From a checkpoint of a small transformer trained on Wikipedia.
Size: 13 layers, width 128, 8 heads of 32, MLP 512 GELU, vocabulary 1024, 3.61M parameters.
Architecture: LayerNorm before each block, no biases in attention or MLP, tied embeddings.
Each number is 128 + 24 x the weight over its row's rms, rounded and kept within 0 to 255. Layers, rows and columns count from 0. The size above them is the row's rms in percent of the matrix's.

# layer 8 MLP down, 128x512, rms 0.0496, rows 0-53, columns 256-383
size [ 96 100  95 106 102  99 104  98  98  97  93 105 106  97 108  98 100  98 109  99 102  98 100 101 100  95  95  99  97  97 103  91 102  96  97 103 100  99  93  99  95 107 101  98 100 106 101 107 104  96  94 107 100 103]
[[173  90 146 118 126 150 158 135 136 110 125 107 137  73 133 157 145 131 111 127 137 148  97 124 143 129  96 143 126 122 145 112 163 117 147 147 130 121 116 132 156 167 146 116 131 128 130  92 121 155 162 166 135 133 154 143 106 111 148 125 129 113 117 130 145 116  96 155 146 149 122 169 157 133 116 107 167 148 140 129 142 175 146 145 180  93 149 111 134 125 129 164 117 117  82 126 133 129 111 118 143 131 174 145  72 119 126 198  96 124 150  89 119 166 162 135 130 109  92 102 152 169 111 135 155 116 176 141]
 [123 130 118  85 180 145 135 134 102 139 167 141 109 103 119 134 118 150 120 140 133 155 122 143 100  96  96  90 106  78 117  99 124  98 120 102 142 126 125  86 144 149 122 161 116 127 123 168 109 141 109 138 130 115 145 156 127 124 129 129 117 104 130 142 146 169 159  83 108 150 124 110 110  91 165  83 170 139 150 117 107 136 121 104 130 180 149 113 167 162 111  82 102 102 136 143 115 181 137 161 178 116 157 147 166 134 160 154 154 156 160 146 143 132 109 181 139 113 136 102 147 113 120  95  61  80 166  77]
 [121 133 145 123 139 137 198 102 109 103  86 137 160 123 141 135 131 116 106 163  92 150 130 129 135 144 141 107 110 130 136 134 133 141 110 157 101 112 102 121 110 165 127 132 169 140  94 114 143 100 106 115 112 106  98 169 104 129 120 110 135 126 124 138 141 121 202 154 135 143 127 145 104 144  82 180 104 154 123 120 139  72  99 131  78 132 106  77 126 116 109 152 123 110 130 103 126 114 123 178 117 112 121 126 151 133 112  98 160 152 129 122 136 120 145 143  98  90 118 138 181 151 122 114 102 145 124 114]
 [144 157 145 152 125 158 134  87 100 129 116 137 145 138 124 127 107 113 178 127 131  72 146 139 137 141 169 137 108 143 124 136 110  98 119 143  80 116 140  96 152  83 129 111 116 186 139 165 144 113 143 129 114 144 119 100 144 120 200 107 133  67 102 126 109 101 114 143 121 115 120 138 109 113 102 134 152 126 106 100 146 157 145 166 133 160 105 126 117 103 174 155 164 120 180 143  87 150 166 130  99 139  94  99 163 114 146 176 107 162 155 116 140  83 109 163 157 126 102 155 124 151 105 132 183 117 134  96]
 [ 98 114 130  90 124 156  97 117 110 156 139 129 138  97 138 118 114 139 127 166 112  97 148 144 129 123 148 102 152 154 141 116  96 102 153 109 146 123 116 147 134  87  70  91 103 118 126 166 162 142 124 117 111 143 133 112 108 148 155 134 145 111 120 157 132 108 112 129 137  97  88 102 105  97 153 140 160 159 127 124  96 133 120 107 120 131 150 125 122 112 149 134 146  91 100 124 108 130 122 136 171  91 119 129 152 101 109  98 121  99 140 110 124 170 126  79 154 118 152 139 118 160 121 125 146 130 132 133]
 [150 100 148 112 141 131 148  83 157 104 143 156 107 182 132 142  74 128  75 129 100 166 114 102  88 133 114 134 110 160 117 182 138 198 168 149 139 147 112 161 139 102 126 165 153 166 115 111 147  84 128 121 143 108 105 132 102 130 108 115 134 101 114 137 142 169 132 130 142 115 114 105 148 139 131 116  94 171 142 129 127 143 128  85 154 122 128 104 142 141 130 171  75 116 154 164 133 178 129 146  98  99 124 124 103 116 174 121 137 125 110 105 153 135 118 124 139 141 149 147 141  97 169 132  77 109 105 151]
 [164 113 167 134 113 120 110 124 122 110 165 132  95 108 136 127 149 138 123 135 152  99 138 130 137 119 110 111 169 105 148 117 161 107 102 143 136 117 141 104 118 147 158 135 135 155 108 106 135 134 151 136 120 126 107 110 143 103 149 122  85 119  87 169 115 133 147 140 154  75 165 158  96 109 133  86 162  82 118 156 147 125 164 126 121 108 134 129 101  90 119 129 161 155 154  99 137 142 101 144 127 127 114 126 110  91 143 166 137 192 186 175 137 112 125 157 158 123 127 100 117 148 137  79 122 119 127 112]
 [141  91 122 117 116 111 103 121 113 112  70 106 114  93 168 131 142 112 164 107 117 111 128 174 136 130 125 128 127 113 139 135 122 116 127 108 157 128 143 138 111 101 137 126 124 107 154 131 122 167 161 146 108 154 163 129 131  88 119 141  92 173 100  94 140  91  98  96 131 116 126 130 204 158 149 167 110 119 146  79 160 136 108 139 126 102 114 151 108  94 125 127 153  92  88 121 108 130 159 106 128 141 127 138  99 154 122 144 139 101 141 118 121 105 118 155 135 118 107 113 131 159 121 135 147 116 103 148]
 [139 128 107 124 127  69 137  87 144 181 100 141  71 125 117  83 174 135 148 147 155 130 132 126 103 155 148 114 132 160 118 128 109 103 147 148 118  89 139 132 105  92 119 136 113 176 123 160 140 138 129 151 130 151 133 138  93 109 126 142 129 136 116 113 164 149 178 154 136 172 166 138 183  75 172 146 158 118  92 144 114 109 131 115 111 140 116 103 139 107 144 146 133 126  74 127  89 126 131 156 148 123 126 133 126 138 120 197  77 113 110 123 110 128 169 109 145 138 167 135 121 142 160 105 108 135 155 137]
 [137 153 119 140 116 150 141 159 109  81 172 140 130 124 151 176 118 138 145 154 149 125 101 114 116 129  91 159 105 179 105 128 142 120 152 113 131 124 109 127  90 133 119 119 160 114 160 107 163 149  94 145 133 112 106 140 138 144  96 145 176 128  81 107 125 142  86 125 131  62 101 116 137 200  91 120 124 124 106 125 135 161 153 117 147 145 140 134 102 163  86 128 143 173 105 100  96 125 137 141 114 155 115 126 124 108 116 158 139 133 163 129 146 161 111 175 138 165 118 169 118 136 163 105 145 166 156 142]
 [113 156 128 123 140 203 138 176 133 137 126 137 114 167 190 173 139 126 164 121 171 104 134 127 121 161 121  86  82  86 126 133 114 136 150 163 153 129  93 125 150 159 126 133  81 146 122  76 125 139  82 112 123 112 108 112 132 138 136 123  77 100 145 138  94  64 103 113 124 121  92 128 104 149 165 127 130  83 106 117 121 105 155 142 149 123  67 116 150 168  96 136 155 151 121 166  95 110 128 135  97 151 142 117 184 135  91 168 150 126 132 169  76 148 115 160 137 145 133 115 104 123 129 121 179 145 132 141]
 [128 142 121 141 151 115 104 140 137 140  99 135 129 117 124 110 136 128 111  96  88 129 124 141  89 101 129 115 138  69  65 130 139  76 148 114 121 118 178 119 139 171 122 137  85 125 104 129 127 109 183 124 133 128 135 134 115 128 190 143 117 119 122 124  94 141 124 147 146 142 159 143 137 113 109 159 118 154 126 101 130 134 102 137 124 154  98 137 107 124 108 142 145  89  88 124 147  92  84 127 120 141 103 129 129  93 156 120  70 131 181 124 140 132 123 155 132 101 113 101 123 105 172 109 120 101 140 115]
 [ 99 180 141  69 128 121 116 178 111 186 114 106 127 147 140 109 106 158 156 134 111 143 139 118 137 132 153 129 143 128 138 166  98 148 126 119 136 108 106 121 155  98 114  98 128 129 159 145 111 113 151  98 145 120 103 136 109 152 153 155 177 172 181 120  90 109  89 137 142 137  95 121  97  89 132 126 158 140 124 101 126 113 106  90 157 125  81 153 131 137 122  85 114  81 120 101 125 136 120 157 102 140 150 132 113 139 128  96 119 195 131 104 118  87 109  76  95 132 138 124 150 155 124 126 109 133 130 115]
 [ 97 113 116 201  93 111 156  74 158 128 143  68 103 105 138 150  99 115 104 121 114 144 136  86 156 159 163 120 144 147 207 138 127 138 155 129 150 147 132 174 162 107 131 109 130 126 124 133 130 164 105  81 103 156 128 125 151 101 100 207 179 160 150 124 121 128 146 122 124 129 119 106 131 137 114 181 145 118 116 104 111 147 103 153 130 117 129 105 136 125 129 155 101 129 127 148 110 141 154 128  95 175 116  86 121 103 138 144 140 115  94 146 122 136 105 128 130 109 137 115  87 142 115 138 170 114 107  88]
 [147 147 148 142 125 109 109 148 108 173 135 129 123 158 137 115 126 151 152 136  90 141 118 145 112 124 182 173 134 140 129 105 132  76 109 105 111 125 146 136 138 130 124 150  95 163 146 119 150 107 124 141 173  89 118 110 102 118 169 162 129 142 104 107 137 149 115 126 106 105 123 148 116 132 124 117 105 169 132 139 113  64 116 121 137 144 117 143 107 148 180 139 114 123 160  87  97 127 137 161 161  85 139 109  90 182 107 185 123 150 146 147 136 104 138 142 108 114 173 146 157 135 146 102 157 170 155 119]
 [122 135 112 158  93 122 140 157 153  98 145 119 148 124 149 152  99  93 153 101 106 106 119 157  91  99 134 140 119 149  90 127 126 150  99 117 120 117 128 158  92 119 102 168 118 125 142 124 142 116 146 168 130 145 105 129  85 131  80 136 106 169 142 132 101 126 109 126  96  87 118 125 171 130 114 121 103  86 115  87 106 147 120 142  89  74 105 106 126 152 131 119  68 126 150 129 115 112 121 160 119  95  68 128 124 149 131 104 141 135 101 109 125 117 106 108 147 107 101 126  90 134 105 122 168 104  90 130]
 [ 90 111 155 144 118  82 103 124 141 136 139  98 181 146 148 109 126 136 118 160 149 124 122 113  98 180 166 119 106 139 134 162 171 159 129 170 165 113 127 112 139  96 156 118 113 110 128 132 105 163 117 108 185 163 123 113 188 121 129 131 146 146 102 138 126 143  87 143 144 133 130 158 183 178 142 118 118 138 139 104  88 164 129 152 159 139 133 126  92 111 104  99  97 137 170 138 167 127 115 148 102 117  62 119 143  83  80  93 148 140  95 135 130 134 125 191 119 170 109 135 117 130 121 143 105 101 115 197]
 [134 128 127 114 123 150 138  90 131 105  91 109 114 105 109 171 154 130 124 123 125 143 106 151 131 161 119 139 152 148 145  97  94 162 119 134 104 111 126 141  92 116 126 155 142 135 121 141 171  99 150 108 109 152 102  93 109 169 123 119 119 101 123 147 121  89 165 130 148 121 127 124 143  96 118  91 140  83  95 132 148 135 115 109  77 170 175  92 159 104 106 156 110 102 135 112 156 149 116 106 129 141 153  91 132 138 134 106 111 118  98 156 131 115 122 151 140 120 133  94 132 107 164 112 148 122 101  92]
 [146 139 170 171 146 132 108 110 145 122 137 120 112 121  89  83 145 129  98 131 118 112 106 122 133 177 123 134 104 145 122 152 131 110 140 113 141 141 152  99 123 125 140  96 160 137 110 116 120 135  98 127 141 176 109 138 140 151 189 101 104  85 132 116 145 111 143 149 134 118 149 146 102 139 123 137 114  99 106 179 143  87 114 127 127 145 183 126  63 115 138 132 114 138 141 153  97 171 106 112 105  85 137  81 110 110 143 111 133  86 105 141 127 151 135 105 104 132 122 142 116  82 162 136  96 168 126  91]
 [151 152 116 172  83 174 129 124 112 119  96 124 136 177 118  82 167 135 167 108 159 128 141 125 112 107 122 145 106 122 123 153 118  94 103  82  99 158 178 117 146  73 104 152 134 170  61 181 136 103 141 177 125 118 140 121 122 136 128  94 131 159 139 110 106 152 126 121  99 150 136 126 151 165 125 102 115 103 112 139 137 140 132 134 161 129 138 161 171 124 178 137 136 131 100 117 140 136 104 116 132 128  87 129 114 185 107 158 129 119 125 101 119 139 119 141 123 135 159  92 130 153 174 113 134 116 130 113]
 [109 140 101 156 106 124 103 137 176 104  96 151  97 145 152 127  84 107 128 111 118 119 158 121 147 130 125  97 129 110  97 117 125 102 121 137 134 129 163 143 159 157 143 171 127  94 111 110 138 115 134 116 125 157 112 107 124 164 165 122 166 159 143 115 132 131 157 139 121 147 174 132 122 152 139 140 164 154 109 145  89  85 145 116 117 127  85 129 122 147 141 136 155 121 118 114 168 137 117  97 138 180 150 157 193 145 141 122  68  86 112 144 140  85 156 117  82 154 187 131 157 127 115  91  86  97 139 148]
 [126 150 122 121 178 154 157 152 135 174 161 148 145 167  44  99 143 129 141  64 117 119 160 151 132 149 130 134 127 121 141  95 138 112 151 169 110 136 162 108 120 121 134  76 155 140 121 113 118 127 123 140 129 158 103 156 136  95 162 138 131 111 167 127 162 130 144 165 108 149 148 127 122 154  97 141 132 126 191 118 132 100 102 122 133 148 134 139 149 121 141 155 100 145 131 165 156 164 169 123 125 145 136  93 125 107 126 102 103 105 122 150 122 129 151  82 129 111 113 163 148 115 114 122 135 128 154 139]
 [136 142 126 191 137 104 100 137 159 110 134 134 127 139 162 114 107 120 107 108 158 121 190 114 161 136 166 105 143 104 137  66 106 152 148 137  85 142 151 158  93 115 179 141 122 145 105 123 133 137 165 154 160 130 145 147 105 155 136 105 109 101 147 105 114 152 132  99  97 123 131  92 152  85 166 155 116 152 145 137 145 163 178 132 134 124 135  98 167 123 103 129 130 173 119 139 124 126 134 128 103 128 129 150 159  99 152 124 167 138  98 132 134 109 130 134 118 117 124 101 115 115 123 128 146 126  80 149]
 [138 107 165 114 136 134 167 163 167 120 132 111 159 107 101  87 190 163 124 114 123 166 116 122 101 110 135 130 100 116 125  92  93  90 161 136 129 132 117 113 130 126 117 140 112 119 151 169 118 152  93 129 129  88 106 157 164 125 124 139 173 139  97 176 139 164 113 139 111 107 121  98 124 138 156  95 170 118 166 104 120 162 100 111 150 134 125 131 141 114 129  95 129 167 142 117 114  93 168 110 143 147  94 110  95 118 142 149 164 166 104 101 113 146 135 112 121 195 101 126 123 106 145 129 105 119  74 109]
 [132 125 100 133 126 103 108 123 119 144 102 135 165 135 155 140 112 100 155  95 119 141 186 113 108 130 129 154 154 117 135 123 113  91 172 160 157 162 116 138 103 163 188 107 117 132 145 139  87  94 135 120 150  94 158 135 106 139 114 130 124 172 130 106  98 100 137 113  99  92 153 157  87 172 116 109 147 125 115 147 113 113 143 150 163 131 122 115 160 162  97  84  72 120 140 107 147 125 100 142 109 131 118 101 149 103 140 107  98 130  73 196 132 127 113 168 121 179 125 152 121 125 148  78 106 136 103 171]
 [ 95 118 118 130 124 128 129 128 182 112 132  95 118 130 119 153 216 163 137 133 133 169 114 104 119 150 119 143  95 114 128 171 116 116 161 118 112 137 122 158 117 144 112 120  89 132 164 107  77 109  99 140 159 127 172 138 190 126 103 139 131 143 108 144 139 132 102 110 133 116 122 138 135 135 127 112  76 128 123 112 119 154 125 115 145  80 141 118 135 130 107 130 126 156 150 136 144 109 141 131 168 112 135 139 144  91 102 121 105 136 131 125 137 180 103 122  84 118 134 102 127 167 144 132 198 150 123 135]
 [153  71 119 181 143 118 164 168 122  86 177 146 111 150 147 147  81 146 194 109 127 141 171 118 110 151 108  86 119  34  87 174 134 142 145 132  77 128 136 129  85  95 102 157 114  93 143 137 136 124  93 122  99 162 141 136 117 146 106 158  90  92 130 125 141 119  81 143 135 163 138 120 136 126 129 182 128 133 125 113 132 171 122 113 177 130 125 165 125 110 145 128 128 123  82 133 151 162 115 137 158 131 139 118 155 109 132 120 160  80 150 103 150 152 137 108  74 115 154 139 101 134 123 110  68 115 124  98]
 [145  93 112 148 138 121  55 111 104 140 150 119 140 129  79 136 108 111  98 145 137 122 142 109 151  99 115 135 110 118 129 145 108 210 145 164 130 130 136 134 128 145 131 142  94 129 133 142  87 108 120 120  92 115 124 150 111 130 145 150  95 111 140 103 108 167 144 102 145 148 139 137  84 128 112 142 121 120 129 114 132 129 150 140 113 143 144 120 150 119 130 169 127 121 120 138 155 163 147 100 122  95 152 146 104 117 143 155 142 146 125  86 140 123 100  90 149  88 145 134 112 118 157  89 113 143 123 111]
 [170 127 105  90  99 135 141 139 104  97  77  86 123 102 150 123  95  80 116 104 171  95  80  83 153 155 136  90 123 115 127 164  94 130 108 111 132  89 108 122 128  92  82 161 162 127 128 111 103 102 171 121 112 143 106 113 138 132 145 160 118  98 105 152 154 130  79 134 122 106 161  84 121 153  69 151 121 106 189 151 141 107 107 129  92  89  99 148 111  85 130 147 122 133 101 165 121 136 141 105 142 143 118 117 114 138 121 114 138 163 114 148 109 135 121 105 137 121  87 140 103 132 165 131 130 113 106 140]
 [ 84 105 125 131 135  95  72 126 111 110 135 123 134 154  92 133  80 124 108 137 129 127 129 130 145 105 127 122 105 135 116 161 155 146  96 129 116 152 102 151 141 120 114  97 103  81 118 123  87 118 146 123 198 103 149 147 139 125 136  98 153 152 175 130 120 111 122 169 112 130  93 146 128 124 137 140 113 131 178 111 144 128 122 156  94 108  74 145 126 172  80 126 151 161 107 139 136  79 130 133 125 111 111 134 127 136 143 140 133 122 126 100 110 155 124 106 133 105 129 117 119 124 134 128 140  68 113 156]
 [ 76 176 128 126 138 104 119 112 168  68 140 115 130  95 135  90 152 115  98 120 112 115 106  95 170 115 110 112 153 140 133 111  93 140 129 139  97 118 107 114 132 121 115  83 147 146 124 144 131  85 142 137 117 114 100 139 132 126 122 141 167 140 110 126  94 121 117 112 132 118 127 132 140 119 111 125 177 118 150 126  95  82  64 131  76  90 149 108 165  81 126 128 134  93 126 121 154 172 144 120  86 136 140 148 115 147 156 106 160 139 134 110 112 111 111 142 106 160 118 155  95 153 135 123 167 154 126 136]
 [134 158 119 146 144 154  96 117 134 115 164 126 122 137 106 146 138 168  99  88 184  94 182 131 118 135 132 129 179 127 117 105 140 154 118 115 142 156 155 108 154 164  87 115 131 116 168 122 138  85 149 131 137 156 103 103 170 124 100 116 173 129 148 130 124 130 147  88 129 131 168 135 115 137 148 111 145 139 128 138 116 133 114 137 142 131  96 126 124  90  93 111 139 132 107  90 118 153 104  75 113 189 129 150  98 130 138  97 127  88 147 130 105 148 153 159 120 125 154  92 144 105 123 134  93 145 120  97]
 [158 120 131 169 122 123 120  97 157  82 153 110  87 103 107 143 143  94  85 173  94 155 122 106 128 136 104 107 121 124 142 107  91 141 124 136 132  88  99 163 133 171 117 147 118 113 144  78  91 140 129 162 122 125 148 104 145 121 118 111 117 156 146 110 132 153 158 107 111 130 130 103 125 109  97 119 136 116 103 138 120 150 152 137 103 104 146  60  95 118 133 109 161 182 161 109 115 132 110 110 116 137 142 145 130 143 135 102 131  87  98  86 113 113 137 152 152 125  95 182 111 146 104 166 124 101 158 149]
 [147 118 143 103 125  88 103 119  79 130 168  97 123 137 174 102 107 105 135 140 120 138  86 119 135 127 163 142 111 107 119 105 150 117  94 133 119 125 163 117 132 112 119 182 143 143 104 141 137 161 124 159  81 133 148 127 169  87 119 129 121 120 123 126 171  94 134 136 131 104 125 157 152 121 121 141 106 124 137 105 146 128 109 129  94 147 123 141 136 164 123 153 199 158 163 136 134  77 151 137 131  91 143 188 149  87 153 172 147 172 133 110 148 126 137 143 130 139  88  93 138 127  95 147 142 117 107 128]
 [122 141 124 134 110 101 107 103 153  95 134 152 115 185  84 132 101 134 114 151 160 113 130 148 122 137 148 167 130 165 127 110 122 134 136 110 111 127 133 169 118 169 169 134 114 137 199 133 155 132 108 122 135 127 117 128 137  70 105 113  90 115  86 104 144  95 144 146 145 100 133 148 144 103 123 132  71 126 137  89 110 157 138 134 148  96 140 103 128 166  82 127  99  98 153 118  89 150 113 153 171 104 104 131 128 128 157 118 142  95 105 124 139 130 122 138 149 142 134 113 117  96 149 157 155 149 122  81]
 [156 133 145 120 147 186 129 146  92  97 125 138 132 101 157 149 138 134 141 121  90 157 117 148 101 137 126 158 123 130 150 105 123 118 182 134 111 132 109 166 147  83 116 163 137 114 128 175 134 126 129  91 165 140 115 162  81 121 117 117 187 143 186 138 107 135 124 128 164 139 165 115 152 168 130 169 163 157 113 136 159 157 136 127 140 121 105 142 158 117 124 149 184  90 109  92  97 132 129 150 119 144 153 106  81 169 109 152 103 132 123 167 110 166 106 170 153 171  91 148 148 124 165 144 160 156 132 137]
 [106  90 114 107 146 124 140  98 125 137 148 116 115  88 124  94 172 112 140 120 155 124 186 160 154 127 120 118 116  96 144 135 110 127 126 143 124 135 126 131 142 116 130 151 119  76 144 155  72 146 157 124  96 112 140 106 136  81 126 102 127 115 153 127 144 131 133 114 156 123 146  96 119 126 162 136  78 121 136 147 118 141 128 121 121 114 126 169  91 138 146 104 118 158 125 120 134 123 117  99 105 151 172 149 146 118 106 128 164 124 115 136 157 121 113  87  86 165 134  93 138 157 115 129 156 127 153 122]
 [147 138 130 171 121 125 117 145 112 143 128 158 142 154 118 179 117 123 148 115 125 109  97 122 136 108 137 116 137 140 106 166 161 122  90 117 107 126 133 135  90  89 130 106 144 131 112 136 133  84  84 147 120 125 121 143  98 166 123 126 150  69 108 142  98 100 100 146 163 113 144 120 131 110 123  96 140 144  87 186 151 125  86 184 142 133 120 122 108 150 123  76 103 101 115 190 158 168 112 129 132 147 125 102 125 137 135 150 164 165 112 135 119 124 112  94  99  92 195 112 103 154 125 109  75 162 153 131]
 [160 102 123 107 114 101 144 133 120 156 100 131 136 126 100 103 162 116 152 167 114 143  70 133  98 140 127 118 141  79 160  92 170 150 123 128 102 124 130 125  96  99 147 141 138 116 136 124 145 111 129 143  79 151 169 148  94 130  91 131 121 115 120 134 149 140 148 142 144 142 165 159 135  98 165  80 163 168 107 120 132 130 140 175 107 111 124 149  90 117 145 135 112 103 109 152 118 108 154 114 162  93 136 127  88 132 106  75 153 132 111 120 178 103 121 136 169 144 147 131 115 140 125 120 134 117  58 124]
 [101 199 112 152  93 115  96 142 165 146 123 118 131 135 115 142 165 172 129 115 119  87 134 152 127 144 164 106 160  91 140 128 111 112  92 109 124 130  95 112 143 196 109  77 113  89 154 175 137 110 148 135 131 131 139 117 112 104 113 120  83 108 161 124 108  63 103 113 137 139  80  76 138 108 119 177 125  78 143 133 150 139 104 120  55 133  99 131 114 161 110  95 120 103 112 139 136 128  92 138 129 137  97 153 136 125  67 179 125 141 157 126  88 157 118 115 135 120 102 128 127 143 117 148 110 119  89  75]
 [ 83 124 132 166 122 148 138 121 120 144 154 118 126 117 134 101  95 145 129 112  75 177 145 143 159 128  69 138 120 116 121 116 107 106 135 106 108 187 115 140 136 121 113 121 106 110 121 132 107 144  95 136 148 105 117 134 115 140 145 154 122 150 140 124 126 186 110  82 115 133 125 131 129 102 121 159 119 178 125 164 135 158 164  82  76 108 104 163 138 130 104 117 136 140 140 102 180 158 122 116 126  85 102  96 111  87 120 160 117 131 139 140 128 105 107 132 143  94 168 124 132  98 109 109 205  86 127 102]
 [113 144 111 165 136 143 140 108  86 112  96 157 105 154 140 104  80 161 163 106 127 144 174 157  90 112 129 152  69  92 107 163 168 133  99 129 135 154 120  75 148 101 144 121  92 113  92 152 127 108 138 162 157 168 131  71 160 158 127 122 146 177 151 145 120 156  94 143 140 164 143 122 160 108 128 128 139 106 143 141  97 108 131 128 124  89 107 140 169 143 174 146 137 124 101 114 113 106 150 129 106  92 153 134  85 142 128 141 122  81 169 141 154 104 115 114 121 155 162 136 151 108 117 146 115 108  94 135]
 [130  99 133 137 134 126  88 121 105 134 159 156 128 167 121 123 120 139 111  84 159 120 143 136 130 136 158 159 129 182 130 122 121 105  94 112  88 120 142 135 108 183 176  97 119 101 117 185 110 136 132 125 108 112 118 116 116 145 146 132 182  88 138 127 139 162  92 126 156 135 144 130 101  60 128 123 100 140 148 141 152 170 108 149  80 144 170 187 152 158 140 152 119  90 159 108 137 134 155 134 159  89 141 117 125  84 150 130 126 156 142 127 144 114 119  76 136 160 128 123 145  92 123 119 157 145 137 120]
 [136 162 119 103 116  81  81 178 165 125 155 127 114 143  88 109 146 116  90 121 111 161 116 141 119 104 100 137 153  72 128 102 144  95 135 151 149 111 113 138 125 112 167  97 109 130 161 145 146 127 121 121  71 154  98 111 139 131 115  99 151 139 125 104 169 137 112 117 100 104 147 105 179 117 168 130 158 148 126  74 136 139 117 111 150  80 183 112 113 100 143 124  99 113 130 126 124 117 154 149 123 144 139 127 154 102 159 126 124 109 180 131 121 104 130 118 137 108 147 103 102 109 108 108 128 138 106 143]
 [ 96 153 136  87 125 145 105 141 158  95 158 130 125 107  92  84 166 144 170 114  99 172 123 118 120 143 168 115 149 146 155 138 117 135 106 149 130 170 117 108 104 189 145 112 163 136 138 135 105 120 163  93 146 131  96 110 112 144 147  98 139 140 135 144 125 101 123 131 130 122 157 151 126  85 136  89 138 132 157 111 142  95 106 121 186 175 124 123 148 213 146 123 114  87 112 109 186 155 146 119 158 156 125 160  76 132 144 138 118 135 128 140 143 107 118 193  95 158 117 116 117 108 123 123 107 127 145 121]
 [100 151 180 194 148 150 180 115 134 133 148 160 135 173 145 154  98 107 139 131 178 125 106 140 114  68  93 127 104 130 110 122 112 124  90 121  92 135 138 175  97 160 116 149 129 137 140 110 147  94 117 113 128 107 131 154 149 135 151 171 124 124 145 126 139 145  97 148 156 104 134 119 137 154 109 164 138  99  82 174 122 102  90  91 133 104  75 146 146 132 137 101 106 120  91 112 114 132  80 137 147 111 161 136 133 134 141 118 133 127 105 127 173 124 173 133 124 127 117 126 118 138 111 182 123 129 141  89]
 [103 135 110  95 130  81 137 123 173 136 131 159 116 125 141 105 131 133 100  89 159 144 118 153 150 136 108  97 154 127 127  85 104 129 153 112  98 119 151 108 125 156 152 141  95 142 130 120 164  92 147 135 134 130  81 140 117 107 147  71 107 102  89 183 157 158 126 118 129 139 118 113 116 127 105  86 113 147 120 117  99  86 109 103  93 181 131 141 145 115 129 123 135 132 143 123 128 119 149 146 116 112 149 120  96 110 109 211 138 149  82 152 115 112 140 119 125 134 148 136 101 128 103 156 114 122 101 118]
 [136 146 125  86 139 105 161  88  60 126 134  90 154 128 117 139 127 139 106 142 131 152 129 103  86 115  86 146 137 125 144 125 106 118 134 138 145 123 148 104 179 158 134  97 112 129 110 142  87 141 109 139 140 111 124 137  97 156 108 112  55 134 119 119 121 102 130  80  88 141 128 108 145 139 148 123 133 109 141 134 126 159 130 133 122 131 153 124 135  78 147 143 111 130 110 109 173 174 129 112 119 154 117 135 147 135 103 116 127 149 128 111 116 127 151 116 142 117 112 126 121 113 143 118 147 130 147  94]
 [133 107 105 107 136 154 130 109 159 130  84 116 109 151 118 125 185 120 109 141 104 136  97 123 106 151 135  77 142 140 148 127 116 118 129 111 123 175 141 100 100 145 160 102 132 123  88 111 141 161  89 123 107 133 135 127 154 162  97  74 150 152 141  90 124 140 110  81 111 134  77 149 115 153 117 144 152 145 108 130 136  98 132 135 132  96 155 131 139 114 138  88 132 103 123 131 144 127 155 111 153 155 165 142 127  84 100 124 125 145 162 134  96 117 134 148 101 120 104 143 134 127 130 133 133  79 113 178]
 [128  89 142 110 127 128 128 101 162 125 127 130 124 108 162  94 117 127 125 125 121 134 126 137 159 115 152  73 149 109 125 129 138 151 115 152 152 127 151 133 116 134 112 142 143 128 100 113 117 129 176 138 147 146 106 107  91 153 134 110  99 186 110 141 119 130 160 107  75 153 138 126 125 131 130 121 135 150 152 155 105  77 164 108  75 170 133 159 121  85 137 104 141 143 117 162 113 105 163 114 121 111 157 129 153 136 131 127 148 137 137 145 169 113  88 116  83 106 175 108  89 173  86 139 135 109 154 142]
 [136 161 107 105 145 117 107 160 108 104 119 121 168 134 147 150  88 157 152 170 143 113 117 132 146 115 135 102 162 127 143 142 129 135  90 125 110 100 115 148 146 120  57 135 158 102 110 156 104 149 144 147 119 115 156 136 170 141 133 113  98 133 138 120 136 113 143 164 133 134 120 190 131 144 157 145  99 105 177 110 160 117 160 113 161 141 164 115  94 166 114 114  99 117 126 124 162 111 129  95 138 112 111 103 133 153  98 144 112 110 128 126 132 102 104 120 163 135  87  76 140 122 153 126 117 160 118 121]
 [110 127 145 126 134 133 136 170  89 131 105 127 146 133 134 131 119 157 121 168 145 165 132 171 113 143 155 187 118 163 101 127 132 137 114 125 173 100 114 135 129 126 118 145  83 159  62 104 110  75 170 124 131  86 102 125 160 102 101  95 122 101 168 119 121 120 104 110 125 120  99 141 140 183 107 167 106 150 113 133 135 121 117 120 132 130  98  87 127 110 146 123 101 120 128 136 119 132 118 133 113 121  91 128 101 102 143  77 133 138  75 115  92 149 130  96 131 102 165 131 145 158  98 139 147 151 104 171]
 [136 110  90 133  99 113 103 131 121 132 140 136 171 161 199  93  96 103 136 136  86 112 139 147 146 175 146 140  80 116 115 143 132 135  86 122 144 135 115 119 132  97 159 143 131  87 131 134 133 162 143 105 155 124 131 122 125 153 126 153 163 167 105 169 101 146 132  73 121 120 152 128  99 151 165 103 104 129 151 133 119 138 139 163  92 124  75 166  89 122 100 126 122 117 156 114 127 111 128 109  91 161 121  97 131 120  98 172 160 103 129 133 107  90 114 158 130 127 130 124 155 139 132 115 153 142 149  99]
 [ 95 142 129 115  92 177 136 136 114 148 145 135 129 191  91 145 121 168 128 130 191 103 113 160 109  63 158 125 126 110 124 151 155 151 160  98 160  76 156 110 112  90 151 128  96 106 117 127 121 126 133  82 118  89 122 152 168 109 153 167 152 115 110 116  96 163  98 106 169 135 133 111 141 106  99 109  99  69 129 140 154 140 111  97 141 158 165 134 117 136 139 111 115 118 160  81 117 124 147 192 109 120 131 123 108 135 165 122 117 130 157 131 117 129 146 101 119  72 123  95 144 153 151 148 143 100 145 102]]